config.yaml
num_hidden_layers: 10
hidden_size: 256
num_attention_heads: 2
num_key_value_heads: 2
head_dim: 128
intermediate_size: 704
vocab_size: 1024
hidden_act: "swiglu"
norm: "rmsnorm"
norm_place: "out"
norm_eps: 1e-05
positions: "rope"
rope_theta: 2180.0
rope_fraction: 1.0
qk_norm: true
attn_scale: 0.0884
bias: "none"
tie_word_embeddings: true
parallel_block: false
init: "normal"
init_std_qkv: 0.0312
init_std_o: 0.007
init_std_up: 0.0312
init_std_down: 0.007
optimizer: "adamw"
learning_rate: 0.00175
lr_mult_up: 1.43
beta1: 0.9
beta2: 0.99
lr_head: 0.00618
warmup_steps: 278
schedule: "cos"
final_lr_fraction: 0.0
batch_tokens: 32768
max_seq_len: 512
doc_mask: true
z_loss: 1e-05
train_tokens: 159700000
max_steps: 4874
dataset: "wikipedia_en"
Each number is 500 + 50 x the weight over its row's rms, rounded and kept within 0 to 999. Layers, rows and columns count from 0. Numbers have three digits each. The size before them is the row's rms in percent of the matrix's.

# layer 5 MLP gate, 704x256, rms 0.0875, rows 263-476, columns 192-255
092:473477510500499440488530407511462466498499441498444526478508540604431488542511456469523492443490485526532505516542515508491561479398531535508508532488393503553443592505562584465562505464487425
095:537523446445469408499527594545536550484559446463499486538491432484544510501518519625364534462585501464411559530554413519469498452493443481501442519511479498532516468490496556463519520509427521
105:580436444533596482496497476435423457491527407595487445481556428495504488437560523607420508432618476548538484611449501456573518372504476388417536509551370524507505529527427462443531457500522549
105:493451453541436370606514479465524498496559461511508530553613571586533496477442554559377478555411416439406494543452479592518552503516576425500487513453443535600506573516479551439526552528528497
100:532474464576488444529522541515527413501427483551548523494419487510489488387520542584459578548577565548453496565429476536640483460400498508414411498480527499464469529511455543448514547500464580
106:495463567426416572510514434398407523521548516500469552473522435481485477530543571471434478394420535549463529457477465436518552493529505513523470550509541509504558540393511550458479542489479581
098:392484561396501561519541541358513482465542481506553478488487571421454525513439453533456501487426510518565457476492517542538490547432457510446567581513462598446523536478471588507549580529478643
102:427485515463466514481497392481543481531404551587497520531554502492496549471514500530520543509506455514482544529534516516495515510528458545535541550482474433453585500489459547474541577505431465
113:418560499562487491508539458429466466407455492447511453437491480556510439491518439510505565456509565452525534515501463510526487509556525468455530537433515494552515462475350565482420486511466473
094:521534420525547425511576413506477486438543509493488527472484483419484482390523492470524551589550486499407489503498549541567489504481462573511475509529381417481492493547477538486531543473483446
098:495537556483492451565492540411429462485539443513500446494545515522514462477465537417448574405501500479500520410473444457442486488435477500524510497539476565541517445604500513509528493496494542
100:405423480514422485567503534455511432428488503536456571504523563447497496515528284572526539457447491433474527483520554494564499501526551403480600465536407552492500566476522507464532455564369571
094:530505497599476510475530560433483442494438524499470455500515443504458491477443474463529520585371571445410517581499588425542478451389501562542516505446512482543560509525389529428612570488510541
107:402509567495421546519516500550529516482608600465461489545562497527443444513445456584515516486496476427459536383601511517453501453498483526560493464459476431573477525507539588473455563512493431
099:532482567435536551581514432496417468408514484440513453526538508570451532399581539537494604475547513576504390513509464495530458450461460584504449542521421561470472504482429511426489563456493557
104:467500529506465462559632563472531413564524546456411504447479537501521506602511495605460563489472453467538473540564518528459477501451563503590465451486450480514575626476510565520490463487475541
105:395471499499385439541514438485452461529533551497511532465516561569520526545466444608490511428438450494539496533532471518432409497456503517548438411467457393534514565506484466429554520458496512
095:426435561505475450534512581452496563461475354542475427546482561416425514470397552525467515513530413510423426552425406537407570552528507445506545594470463587536612469478502518528498602506449547
099:516554558541433529515483519507579459478527539540605533480556545464409494451503371495489476518461567383489446529462557503461517539487522545571531464489533536507482538519467455465585456531515548
102:481534576575534434537489476495557580452541517518532505569489539497468504401477470537529583531473445498528492560506577572505463574448496545457519514479421493535484528620494526493530407566477419
092:489597480434504413566618452528442507415589576434479509519437504533444457427462456445560537477464515520552453446503507494491474516490432422513435514479478535432504450528579589500505518505521493
105:478521474493491493517522591494447443472514526398570469495373549517390430537478348539524480477466495547536513624485477541424502496522421479469499498547466489519460483568477481510480486564509584
106:576516481533649446508608528509487598490528518507489469543462547565469511487425375484491529466560581416539450428531473553488519410515452453522495453483559525527505579485441525537469398486545511
103:528497599519531479540451519432496560473605513442477427618535466527354468568593439499534494464513567519390527496524509455442445536474502484528414543447502461405511426544382577534425531495443504
097:476513448484494497531415576540512426438535518562456487509419493562527495490573466546460527516479538499512537574455454532543425536478504549544459452467472480512612448467544563389522527558539447
108:508518551459542493515578465438464534472593490417553499630432498553424455529487515480478636467503530448457517471455336466549497514497502526530443537459507483514508512459482517400521492458513482
105:507588513473535460567438496480577492490535454470540470593448625543533509426414408456497484539600537442597493501498549545454460541510581471552518473444474547510587481560603541425582635609512558
086:463477535429484509455508466492517441529529475561470567555421466551489475549412526516580492487602496553492540540528502515490488560441587503574499444521509487449477517478447523511511466441486546
104:497508594634468605515500573505550464418565447551527510577458486579460546414543470576575527493466530465480458525553493501506553498461573459500464444450533553533509533556462548558523581501506508
090:489527533538547443500451335524563528499523538485445490559493535590411444430497449480530515495488409439500530495443557523492604458444585503590551485539486452482600497523505558467515573520493520
102:456498468482539473531459493403555552510535472591522495461526410499499436506520493506497581373459540477533535455473543450467511488467510565491412500374412446520488581487442412389539530531418531
102:403565517466452526551498514460585449497557389524458567544487598476431397494405420478507503595534535483530464446503480541578465559515456415493540568424506611474459523512489429470567484563453547
097:504430432562502521486525513483423610513485421593504491521485503486564567471510562491515519580510440480541533595534478580509526406417481547543437478509477537451518523521434523542450485543504502
105:502471492569481522510522476502511580490493531546474563545526564559528506485485450526553572529603479512449459470518537448463511544547499599474519547446532495480481537516470526543533503549421446
094:458553536472566531554456541525520465459532512434465570574588448510524488517442518594459497419509508465506562562591481486476533466446516479563516532348416495433485555519484530507495529522508432
094:415515483453471415479487431577442471467572550512511570516583457530406347550471550440484532526474463376496485493519535450519441537559536530548465591498519509549441486542390572497541457548531469
100:487569518557440405538594564616476396467575526530411555525523483565413453544576508452513471483567574466522628468526512456522522501486486423490458498484489552505570501532524554446537507543403577
093:423522463398491618541503489592515483427536570494421476501577530485465479519480531548490483506479437519479575448538469451455531379468520466508467538480477553533430557563497646489533479513504508
103:517475504530517501536522470511524514476568570526504518462531438504445585376499533528475566452457481520500590502516548474465495489487569487494527508461485554585501509507465519518526523530513560
090:542502504543451486503562415603466601439639558462544535520502537457457518458544484556448533471495506454498485447576507497480504357514500476481489526544477502512505565535408582475501483471502459
096:536650524432500486499539489437496494420547393433548535503531544597469427457482538408578530485513523502460441445480487505479508478541596532486508444450509550562516508542524482490524508494493609
103:530493436535503424486562501411454500492524486427514537456460496526498508466484440556541495485445551531495494628459428523499497495443543515563554562529483582503557554464494536353449542520507503
104:484559516471450570442489493551467574478562518544575483492431563482431499456498476545451556577490435531458531535487432453473432577475597449486480549494419472446520540508419546493435475480440417
101:469501492457529357507495491486542504392574539586472461548493518458503522544506541439499476467528606554451430490520559531535460495506475539479475621514482425520480552493554564524475476500394449
101:452538504507547562526618506535585537439463486442510558572499532417464477479430492431439520487627499374459460465500476462495464532462500595625506470470462434540507483493530529535576480468493508
105:450501568439513585549506472435529478372479454532488507493418502611501448459484475565523521435527481460590532430498495479450510422507497475491555565501524465513495542505412613489572462476476517
099:513538574459466416528529512435539429512423531568468420490487465508480410517436482406519566504461499576501452534511521496467475544539524517503425537513521530486473483440478535422521551474533495
102:455493523496447463558556483517501519400535529530464547504499444572506521430482514583545493497554478426502512428558535552519532391468515577585421485498462444501503568479595579539547513501463439
097:515550497573461534546561472427478533442581551485520539501557498460552524532514511441419541532567515478493504537519611543552493482517561492481504535483442561439495522558497539519502480526522553
109:487530459487505476549551514504465539491527474511382500509519547553502517484468467572544682502501375480556577437453525532518597518551533461534549577545383495514507671523497540411475488497398493
102:465540565444541577456542434491524514493463506565467541558548514500417483552456532520540520485587454416471348511566435544457571449482490477549593455488455609509493528588500535597631540474475492
096:441537509530492570541553511595515467484424496588454433580403502565525466551474523438465519518440601406511508546488565438508506379415542522543476427502498471483559489558509558492529531470481527
099:546490482482547389519580509426499652468525521548381484410511416480511525495494453572456480510430555508587548521488524454494504466469415444524439556500510512491466574581450558435500509483493581
101:471547558467459517511517429528578493404470562372505498489497546466546551513495421480501508446454595483507526495613462526629599428504625527490460454458460480590532713542502571478541434474453413
101:449568510528550503577583519458434528372476404486522487481564400505441466495541469601475431434498495478486496533448511454435508519414583466587475542508564480479511472589515477496504487535588492
104:518545488552432443571522465482480474492543519479515382542489498408437520517418419393445472423456480487412464466481421619486512573429439490510477513417516511456457464450515492452576542565512537
096:397537550551531533485518452540465495423455446465381394594451461522439427394459364473498502514536521388515527474541642475479517469505551457547572490538472405588532570527495582525569468631411585
094:529489497601482388490504459507513494451444529567482494460480502424549413443499508456481477564548514467466545485548648515440612484460461568546556487527555420449528467492592462478544535523506529
100:441522459599511418481453472421606470431434501506507563385519565477462467544423422493577476481485494548394427478514537534499515468490427513515506631471546422507522548482549491506471537491441514
094:548521558540513474524597406562409547485516572508522524520477462532510406438537501425527472482515547422552460502434483538546504478479547623553457509526542534517524543448549508449453492529508506
096:436458445495443399513535496506491415505542514408476547481508479461480473490542538517484561507588445466469487496512557461537478480499545453598502483497529404571597499595513520478547454462534557
102:464531605482560461538475530424532474497506475538475457506480440500548464547479530490518553449509531504517504443488587547471533557502486465579481584550499498556540452586572509521441525501534461
098:489473467514516468500473496567470486492482443538417442555498461587428543498537541417385519456529528511558483446493512603494547473481526519453609415484473596573460533521490510489513551557561534
100:374606546415405507595508454454486455471514432448466458518475509497438464501476404490484480416507519516468445426550545592586497492464527465528516517501463488497539548556481562516507541525447450
101:408445533600493487570550448586475492500517499437517518534543558480520470420510386529474438455525478418530500476422469595531526526411648573519485553536467504610497530527384523438456485554461489
092:490512542469584538555489575467480516565500485450548530516470534566511484452368409457547488418478500493465527507498512569542544477462534510562437476499478430475668527565438486521542534504436568
103:545436502524393447526517502448564581491422519398468571495495576496435528486533508460577577493556495482416524420466501571510543457469477533587570486568476556565549508610531447416546521488464497
103:548490591482588553545575529448481600489607504505518507463511493500485484507472581618502535474476466453446513477459512567518565472564552476553417504410468466447481543459524529490522559497459528
097:505462544532414543553507457409394587538498556525507512606482505488495529433525506551473506606570442379483483481471497527510554461533497536431521433441524589541475567436556517536604579533510505
099:444495540492505526495513481466599513412547548422467558581566554552417486503487461563460534486558497507490513419538549497560453508553441523470541492441509503488464502485398565465613456488453482
099:534476523537532559505515529363448505492461471464477449571493398547485465517541461464457525506478495429468507536479549574492488564535482487563504500523480506522621504535537463561547464493500605
098:489572518502515578601562555443392475439538441450494468409471574579518491532538492610459439397465518372564584557481517489479581506540525531546491560499428621495498550558455502545530465493428521
101:467529563450584480503524465546544613495479450451439558456403537528516402505426479466448452526528543441498443474505461481514567473455505444546537539559490453491536550425572461438574442531458466
101:479565461588491487499510392437494549433520501493443450544470542547461502487541450405440544431498526473532535476569552522481490519489480571449442538416522458560541452569450423478541467480503467
096:476488451422579503547519498583456500474573518509590525553511561489494418523548434512409504519536450450576547537505453541515453537525666524522445473409441497518487495479513496366505513587495527
102:432537541494468514577467559475476559460512489429480537584505461479504548491490536504470523528543456479363472441515426547565440387468536445573512519396537472495547532575442494435441529488450484
096:499527562435497511474474457413479537512485465448491520543485511472500501479529522608504494466428560504492494495431476526469459563430466525538526494456452464445544570518458550484457559493551470
093:486447495534467546522506573603465503534521559460503535547530465487451488491614527622337452451512534471455480523447448492490569442508582448558519472517482479444506552462545559461503479513496552
098:490417534527477510488586451551450413456530462460391526663560480511480523474457502576401480516504423541606570457522513502511512527557582420482516424512371466488504547474502494389504511495521550
102:491579555453549489531577508453439436482513378576500465538484443453466576535490473468518546518480573467424540457474510475452475452498461494495517408533548407494589545544476566418431568464436496
097:490474420439532463527430499544490565398572555558566521560385528500522500468390580452563493440520504506502563482530470445499481488527455565499471570442451388451510521545570495511535554492431431
099:450441626517438545521465407382501483507492567469527544521527531430501406416585442534511480456555452490479602500545640490451452467536602501493505578494364431473580458476523497471524503540458516
095:445464531428557490569506502507470508389490528508495495521478555483525469471488497473526572548472419416521451452519487619549450461515489466474414577441430592480491606535570530455621483465458413
101:456452399505469536522620511424536423405461514548528412472488556471526443552568415534412510531476413431559478451504518603492493444496430563538512568479441478531546536457472567436593519557588535
092:519498621482452540490429485402494500459532452515486413491476552531532421571551444582422446466535495451560508429446478530492418537515513509609553454497480544508550522445429496459567444528440558
097:524517465484560481506529508469574461485626449492549535497433581521525495470521464414414500588529552477529416457440501418537440518523488612479426490499544490524499481522478483460576592490554530
094:481505508442520476543515520431548578476524429519412542532589454348476463536523491536521518492518614485501449488479553488597574558465494439543514528551491522467501613602496438433523548416503522
099:525434496552522512522497412503500534485550406461502492659632478572515528493501473502494526443552525440439502500596490492496530460442493552513450435464476522403487526583474524513582521494576561
103:396452485511475431550608424503487487443521554456540427435518470421445503488469521569449474464539491403550617562530473461515488409509543401525470469428450508536575566444493601463508479517458465
100:468576557504512547488417594435552545487497421561436430507498484528395388562436521510509606497519503468483553508392469414529556506520558485530472485485488565532556539519503510511509533548550526
105:500455443445481511553463481469502480524489444451466411473439573455489511499523547591454640493606483406508522541539563518496529451524569431492534507504407532566537563591497525403569486547510553
098:487502540533370522507504492517534582459571530571517495526575442533453524500477549473488533494462535498422415587607466615540492516557495517439482468347452491499444472524560498518495620516476531
101:515459504541555458544551543483440449418531453465570516614541521565495515486493452575504541472429449423492613479583486487565477490508551496560458446409480483451464524555569612473590521501509497
092:566571533520518446486447476542501490538496489485483486532500563525475514506498496486541543505474521458489538497523606584531515470458511506443512543455526616467512464578409547525564490496510492
095:473504509598491477510495484405526443403533544486512500508528493476491406511520495426446553484566533523495499484551490509496562457439493459474424538471557432519496523479465544495538477459554397
094:435541421529503531517473506472582454447467528455520533576481555494452519564425490506453630462465576380464552552497432462479528460580394496544521468421538533498520556504549506517533474490478528
100:465503501463502458584521544469501461506515520460524535567405513495416513502471420610437501488537499496476513496483452555470434396518511517492516509498481478562563550508458506433443485552321601
103:476516533540492454575483463403453471485498395518448418486536522460554598532505551532413539452530438452515575459474475592481550394517578476516520478488431537480550508472460569442465498513498508
096:426528450454468534502505447518470503434488478557522591537462460539455465506506498491439489536553516445501548549476560497632552424546520518518478489510502446516470591505437457537586477486420560
102:525465463493475371530489462485554536535533486501538537525477531503401585446582455503509590522468541477373570477485412500539573564474542437489569483421514521492582479586533480474497577564502481
099:502519502503503490490514527475497491525558501576514429519476494476473517459472522477518573559465510502601562453517572492448445515489524493507410540512455511530480568531367499430439553505510539
104:500511560485529484551467442501525524422518449451460496628546482517508456529525473492464528535512492471470474533510502511410588508381489487545503532412395456496537497615560515436519510524458479
097:453521441463497468533527504477530518423535551422523557443553547510446420482502526464506595544532551557507383479473512523546458528435506422478541580482461532482527563451383552419508521456568574
097:493478499499548525530479618486501503474554556560510549460499422511468510442371449552574602520519452465603617494451522554586510497529492472442534546416528470444476534523443498543436472471533476
097:458466530438502479461570406475527477432464426472518559596481452504543508485388393609452533533489523491453488534471480553523557491472498466510525532438534498439486588565494533502441459479467555
101:499520524553503460520530375457490464510536498485493461538447451471424401488489487466429513514610555418464626399615562434573431443399573634546554506537444550571507543517415449455501481584533564
102:512563408454559425558514434478483550481561445444420473442531498461424506452446437490586497608539555508528480502475530585463500487540553425511552522563415493434604478567464555442468457455461514
101:490553559513456542539507488467521485516488363543477422556493469436508469517535441498614562434471482502590450505466482546500527530519585480497610487421500538480530520479478397487527571521484487
101:519462471587470450539472508433458595490512452410360469507530476401456484437505488550530383508540494427372529530434543467421439459452491460460479408574487533489451528516529530483555534610528473
107:478500526551418520500585523564475526471517535549459542511517497420437460453508510512529508517517498515526547515551613474533497490442504554569567537512409472567528562528490558557492464524446499
104:439453461595436412586492553469418472518493507606475515512383544451469532504476492510433498447481572446518475461471418548504483498566435556504464452492536527534493488521422440550528501510441496
100:440474522612536503466561442412364438532465422493492446471571488526568533510532470533522425472525544410489504538517427460480526502437533613618553587535524494556455573447376543465557477574490516
101:502515517621504501521553466511513557451507444484368551504495510485411517551487551508493539526501497464534449507436509566445534545452536600549537545511490505504569519488484484496538414537450517
098:529580490479567537545544480458487507482571459580494491495472513520462391468474522516394611533534410467532501539509418602538445446562529400487467483492458480463472492531501612454521509520519536
104:395598525472442480494543592449418484430524520529511527483495479541445615526590518477468493415557506505402528598534529466469492554476594541522413531481439465519476560489495585501518477473509582
105:506535521499550533501447345387504594425551470422489451562528529572387466468502423582539506520501455458475433463515560583407437450529531526500479584392492519516481530486509580401513590490508561
095:550501578498469450526531458418417490437502452556486502527434525549435468558510527492481520535527459502462471442596485497540497443527516513541478510389414548461465515433544553510567556489490458
098:462486554517510478523448373425524619470519501481411506533532435531419495544472464431406474506497509449589504546541476472530564450427593530523508551552485474471508571533519517485549459534462508
102:384529486525505486548555486481424447403491556547526504522476583432450476454467452466541563447581431483601570481481510474490449443539444523551598595494423464469473618486588492477558450458501478
093:464516576508537586594493452437461518501519426593504536515493504415460478419484478495430515485450448424495479477611532518531537509556497493520581410492424407532530466488552519388618463495498604
090:492472484491471485574526497526472445516518536417551509516497557482511439499390533496496424441589515412478380533441534544600488429408402556463520553491472566465488567512494539405579465465507546
096:452509447509457593572519506454479458524544543467500530530525545421490547531549445588444505504510480509544446588435470554495582497478488508477538503469447535481558553501422479494626455516478493
089:492480525497494514512471541485472545432539584477590495542591488503415450502514424510487495507605540397441571460520528412614505486505515481460496421398482449584576523572533521397528561535373559
103:482434681551414533534627531484443523471519513448514523468568610466517474515478510486425488427461524542455496487527437514481510529370565437475504532508453456473519584480470467455524507464488521
089:496483563616525451464526474398406456522514527573495548559426423562421429388505451487496466454610440446498539460512577455516590409518458528518557552508468451495474559484490531525492538508507452
103:495569545513481483623556523476495451471531574450501534470506568477491520493557473521563477458518516450405484423528508539527540522567443466441480528483527399488527484547386552464537572515442482
099:498423489537568525546569440461498585430623492409476439499553475464457469517477559549533523493466519477437534574460518481495554430492575459479445549455464513486499517545422534447468559502472511
102:433578444434408576588526492446392555488459557533495502476444457500479480495515463581491512465525435426481596629578595395535430448498495481485493481564476506550534465540482613429474423505495547
101:527608459462532519535557498463485545358445428582476510453507547569424525428406419526571503486524487546425488492486543574480559512458457575593547601514415525519580533482576500486480543518530520
095:450532490450541521528517465531454449454517462523523490489586481506513435412484441482452524550476542356477507519464442473549484477472467481530539488519466544422512556504455546526630467486567477
096:495477500494475484559514457485547512423417410558467429566503478523444455525482447545568522595468555442486488514548524540484602585542478573587571475546451516547552529490473579439535504557520548
100:487506535460536456576433452556552490559460459535490572553589535671510514588520521494605528461531508498504600519521537514468512531402618571623599545549497485644514584451523548451596430548470514
102:505446511509452485511511447374491490451504540528537509470575579486435527440410459518443534424561431503587520554492452607638567512472468623438573534452448572490478600476585459525582612496520533
104:486529493555416586492572574426459518452492441509505511549504509519550492562481431508400562442501469500501386448473490654497540448533492483470466456452432422501542598450451466397531540513460554
096:478508565552456546469512461437399494501528403445455502488536474433545537458472491589439477518504485526515429511318511474442545449522504451554534557443548521446518468591407496496464487468492585
103:477545512428478553503556485492493510478514527519488479480498466427447497510420428536574578434475534500509455483545501505536599486391527513580562540531438389512490544508564615485487517503485585
102:516486494450412462514468516433462478474473468499509494534500595543481537560472472507480530506508483443544506560480659570457455597535422545527525514494466566567556509499536553455500426578449588
106:444486565493358417557545478439491539533559459479544539504543537484468503493464454508477470472547575444499527567610477453548539455495500523502508500496553578507481549509498542499491508603428500
101:474451455459505431521547477543543577472599449436481484438495500477511398483404512599496555487492473513484503636598562481492539542539489498478482515415458476506392461459518536471449522476428542
100:471544471516558527512476538526523503461482516506574485487428475490451456518486488475574556489502567484434488440484562491508467581482501530531468496475454438508547526532524485473471505537431441
104:477589540526541535647504513559441594452500552504468504603445508500445415436485440490530512532560392518513519511495561540558469503508465500479478463479401422544479614520561571452531603522459552
104:462474493543446437501433510537496459481475557482550541562558448507527544563480481535592477460527556526514522495535562519481497539413481532499511526479415447525530578469514498441608455580451531
108:502542491568475359510486519559498527486551509497519485550473479472446477505473497503529598537528584489578508492559570603628503496505543453524400518512535518544602573541486565403561582589438554
096:463511464466586571513438459436561456444466539539541434447424518456498439495420448428517507530554468498456490491477529447465572555520506518564452510435528456489490519439574556550574559436575514
103:523533424419499489554482466448466552511512421454492500573456440481477431450455533526479578482517436507533603463539475533537516512457492508479454489547438472510571484538508577513501458507406414
104:440483534475468463467501486638510579492545359491427396524464384504531395489547463485524451504503519499461448403563519402451536530469472457513512541524511439464546503505479508553428566540465499
107:499531555421468410557562449499537556512444547479519524522472502537491533513467378478511518469539440577505446461542497524460528408531516389515534408450456564591547571557493506435462578536389508
100:481530492512434516577600431535470436444456526487494550529389576611439436448491427479462459506538454485496557523595517600521547532432492445489543503481438543494519476455566503432532455519514544
107:462451444583567418474427462469518550472527537471574517529496549539458549473558519450500501412538611515569500369571541457504471378496500513487477581418520421484561518595433480512528533485486488
100:460513501439421440553572510474608558503555441477482457549426525424502507529477528675561592569472636524448498455508523504493487497497505454534509535505384562477465587453465506422541426586418498
101:477470493576567549499503583480448510384457491491476509620521420453516481522523476514514502458491491428393532572533597509641533456517532561481549538429437425598485506479476479537537457577421510
102:418494482540543435521523469466439547595576478405437528481499510454460475513493416514529522457560424502410430499426524481471536493432475551537515493355421458469535498547463486445451534520469562
094:425530638462502492521556531397449484400472478508441476455512582525575451543419560552559533469499552521495475449530474522464462598490404601592497578469463506494465625471601509476531534511457514
100:569438488557555498504523466500445493467436367446532546557429561539485525515573502453456500523433567491543568431518472515492589460492615452529516511521576430514494500502489493461512425483515552
101:351540509434493583520513525452498446469528464506467464545456465481442520459427423590352521481525579431563410401493530577519521559438473406570594495485502501565536545503484515459495453468512556
103:469495482464485538539522474489517529488496505410456525450556570395464446506424466576448479445468450447412567542515524492425513508428437518556537570468384512515555527609540596389674450598513471
106:446535472474527512487518496507484457481584546506386493430537491550495400493420429545441449422519480470511448475506438595468542448475545464504450492469486492546496596519462586420499354474498529
115:584570499422489498518557542434534443449495488412428405502385546376503530464506508602455530481572560460503494513485513469559494590561522466511531486516423462490501519433505566447554511579444502
103:532471481391500428609639562520518456464534470459490501503483542512477506471511518499511528482542471555438480494439487497509472574484493456507474543524526491492574482555518491479528490529501495
097:515604526533492596519535569356484494496494470602592492516501564552491484420479463550490542529536576549509435545496593543486477540521446535499524522542529490432570640435457509459480547505475624
098:428595464439519536560493538441491511462464501526446491483515483546495464445418508460406512529554570525443507517493527554466549499520487487518463413436420474540533572535495568462613508529519592
104:482482471455503550535514507510415535407467473516449616499559406537545472528558468601413478489516508596467570491561429447512520442399557451515405535494399433454518618543529550508545441519474551
100:474535562536466519493571460474402473512513504496478491501581474547509473536475512505457454467499561454530502605490498468506460530424530597578427532542455456473525571525400625373544454522436587
099:424466556414497393537473478457425541511435490517394450647467459468547468529382589485527573503439556514569515407422462573491501536558484555564504545431443536469526494502524502536538543500552510
103:364496399511538519547636516478475478504574544510456542472505508492476493442486420474419580470593581411520538454459447529567492540481481485474498581409470473457479579495437501506477495481471648
102:484539516424476526565630476412465555525452491503525523468447465442471451426518478534503538383566501440506543408462516525567565541528446462517472512429515557459497524488495463430538542493492587
106:510422536414564412552505557505576531438486481501436536582460494559515468442529440499540633495461505529561507482448458511476460567384498481501454526389428486483515477505580466420525533487497514
089:542525448579529519476578401519512555440570467503493545458525542564488385564516408503530537437526528500486525438588471487615552536489580493512440534509442505458429581559499492517439440426484505
101:461518467498515382514498485511529504505601456530484535574529505581454484514470510548513599555566561476518537478513524466472631554451556432447449581455528552523553512558570508444515468486498476
108:434480457570504475544550468530465510471526406482470537498403501522457327537421454479551528503585420428467568553505580396508550465517504401483511593559510415541507551530517500365473542587419545
101:464481477447520458544516440473448558515552489436427601496494536589481440543529484576454466446454597466528529464527501452509535539560559412474422523496479458442514542506550525458556473462446510
095:571504516470525490500585542457493440489452523535474493526517523530468491535504520630515465446558545538495568556412372513467513591432509453543509570536480482508447615517499467430506553454399516
090:479559455466537457523494403470446558483565502417501487500450550536465448472488433503517611450494586443501541524540449472457502441414506418489498565508556531501484548523523545464419553474562424
102:483505501554522548543648451584504479478549523589389495507515494531494454474520441516447538498498519408487440474475570491475478503476586558541430513536404422455487495406494533516478594504517551
094:450500479478522436583532456506446457474461465483507416495522488412481471501480419459427543542505540513444468528619626497576541492526481478521484403494502475613497508459562540480522611530505551
102:447437413595397521484609538526475514473470476463513458509545468511476523539554452530569464518484472502503484530470422498476572473451591531555475401544473454540600512595554504521520497504525521
098:484444497490568505506486513503573500429510374489505506571500539451495515441445532538519548422591553439435508539488593560523423537476531394453565565430523495495520475564492472474545589518505556
109:530541466539439421544348508478559525500474498496389535549429608512410518499494567576482576473504443466529468498483515607470455525471579499541557571430466499428556528551498468293486587532476530
097:539496479596561520521556569467477551498502412491550404469545534450496408463502496446494484493484480498584387483581452512523485510518420530542457514480536559511524503460492472451450488550499546
108:432450517473467520578567408515485569380486554524430532497458462514485435449456487456459488460476544427456488490499566556506555461500539556485530507440371475551486550473467571428516526487427558
098:418568448355481480466513534489555471482485546548459468467510553452520447555477411558480488560559424462557523522380615489505508511471406616585595482425519439538517544520583537493527550443511465
099:475511534490521553537524543420568494533515423542468537491491526546536504500514550553590613490561507431415606600497545482464551557564469506507543568577529564596526502560489502577526652501475503
104:450437507470419441535487547483557564559531493427492501432523485381459490542562456554536535422629468487459469451516454522430517479492454490496472484451535499514625487465552453495498566493412477
100:539419531494491482494533454431493498471495452509550511559454546515523490503464454465574576527414476460535485510540421567588451545540475490537482588461430437502542527494537460533485494463487540
104:406537495473543546543553493520478434470454438672511513554541499454541525460592479487475539556490533444610586416593435514505487474471575539477448530523461444495601510453488594521538460529446489
105:447475500510464512534484412487441572438438490537426559554493481494484498475453435614415485513536453491481505431563497466521570428528458494480498469487483510493456521577517533472500465500396513
100:449552455521534474515524488510508467478494429579495532573579555546509507539559475479507543539543510497455530499524607495460520464441492607498493465519464407518619566516537474447553567564546512
096:465561501479520552531510513462497532479557534422493458454497501542524525511446545514514592456569461449556493514490428553461547482412527489463523525426491497520598593586552655458536577494559528
107:423508445444501483563474480555531465456490481529497476534555547512443516437461419536500501480515491432514528497579552581493542419457546488534553395444456528594597572564458616464544423525533444
097:479513576526520562543498520536458580374522521420533495569474550522530531483498480500456506412481509440462343525463463505450554454461544544555473481488438534456539516586492523472456509497500523
110:457446517466436395547458500514521449570579480539488549502393539487495447438478461583473465425546503450478591517527564443489515423381578560574571477464507578518433580526464513444508510517467534
100:449494527481454478560538459460511435546503532447469513581495546367502477492449438434502520537505428464458475436373509546527431606450586502557429443435429567571509571414390497485557539520502487
101:393564514378507453529522430473483546411493594426448497549451561447493494440467503463488527402569611433485586476477439498464490478562583490475472480452521457521524555546499558508493470474466438
113:481509577578454530537564461487428617365474546619465448496444513550479545524525510508431499584469633421532558517489569447531531512447508546462486501436469568554470629481435588476515521565437501
099:447550462447521500494505521526585519564477489492424520575485502470444441500534429476575554530424481495484595499617551501558501506464484494529546533502486452541535515480484562545493500580459441
095:456573482481481444524545446566521583487509579527519532500570471568511625491510401559415474518475501490524431500505572570414529560447577456455476433466505496453479519540515521490575509537490494
102:447562601519526439526524464547601450423532475587467531554521430477485455529489463510424508479479628507473550524610535462463496589473510580587510589425544427544508526508491511429437471525504488
100:490413576494551439513477535450527465453501490430396504582392521570462449483551427524476587463537512437576624480496509522493581395515502608513556563526498476505451500483531521449540506483482471
095:470424478559457558515511494518498509523462508499596523499582477583409433554545442507395479449521405503520530526439534596451515521502472553479412503455435496443476574530490442397526494500424599
099:516409516453569554512523548414509386474458341498528468466460588417524464488528506537512573416463489449477491522511481518565488562485532546551467491429476553449590516486479532438488457496464575
100:479505467539517463579476428522521465522491559505605406548646517588550546415550454579524535461455536452515582588524493540506492572524499531509425479597502550485472450431542508511455513548466487
096:425579570481573567580476475506573511436505484498448489575488494470402470458417531535568442569510452532578477571517437441472528484506388489483513545532426451408464475413481474527474503527459509
098:447491541403468523574506563409617530509567448487513534553482460483512426412445506593503493566426537453450405554423444562522547559481402471515462554514509499571524532465516558452531515583526491
107:513545502642442484557507385494449471472484411518492463461539462514482485490533493504504591507552411525467508480517567598560489519495566479540504522418498546532429584497528507427485498528541539
101:447595507440589442512531495442521511568510560441485534468506542428523426488488449515545479536511530520433408496455464406481435596454523495571438558541451434421554544518503628493437403568438491
105:465444481539534516515507379550506523480545444485434482528540449491300429476506495498441576488509487505420473401445549555494535455542503452509466502521534519564502562532467521425625501487518542
096:488512558459461470569520495534508508459564526478502432619546549541491580442524449509499458454563554479442507557471610539421520410495406561473505521502549517474479509464511507507500666508490539
098:523486543563488550548522560467417448430505454459457482573533511507476517466512446527497514351531537525522445595553450529458500482373435553501490577481478546400468491464546426553464486509546480
100:483563463482473546583574372484533495487589468477453470501545427470474462525540544531411517416583506402495517507543525461460509493540537465492473485486512480474495489553411516441482519473461642
091:444501579406582508488566495492463495511498324463461472532513521472561506504539394591534483460477420465489509477648404540457548568519428502535513582519453462431536511460472510482528511484475449
111:524485551525492376530440570481492533512483576518468496509467509594460471505465487560457532515502539509513493506481541507515501586522457500483519412470424481533530629473456444477532564462418548
097:407514500503464521548544488484462583386518479580475511417409452523511536509482513547424438471523511378556499449537514522569518410492574500499504536475464536527502561483482464519485443547433587
100:460554456465451479524546471476428583441483526552475533448528619527426541509554542594532512469432471571518520401560571518448433477496497484470523526560451350490551534449563524331565492521475583
098:564511483474448493468514542534474423564484510504452531572549550477422516476547499525478545534508447548511510503425487552408492508380499418504512463520487512447533479528398604496504533503459459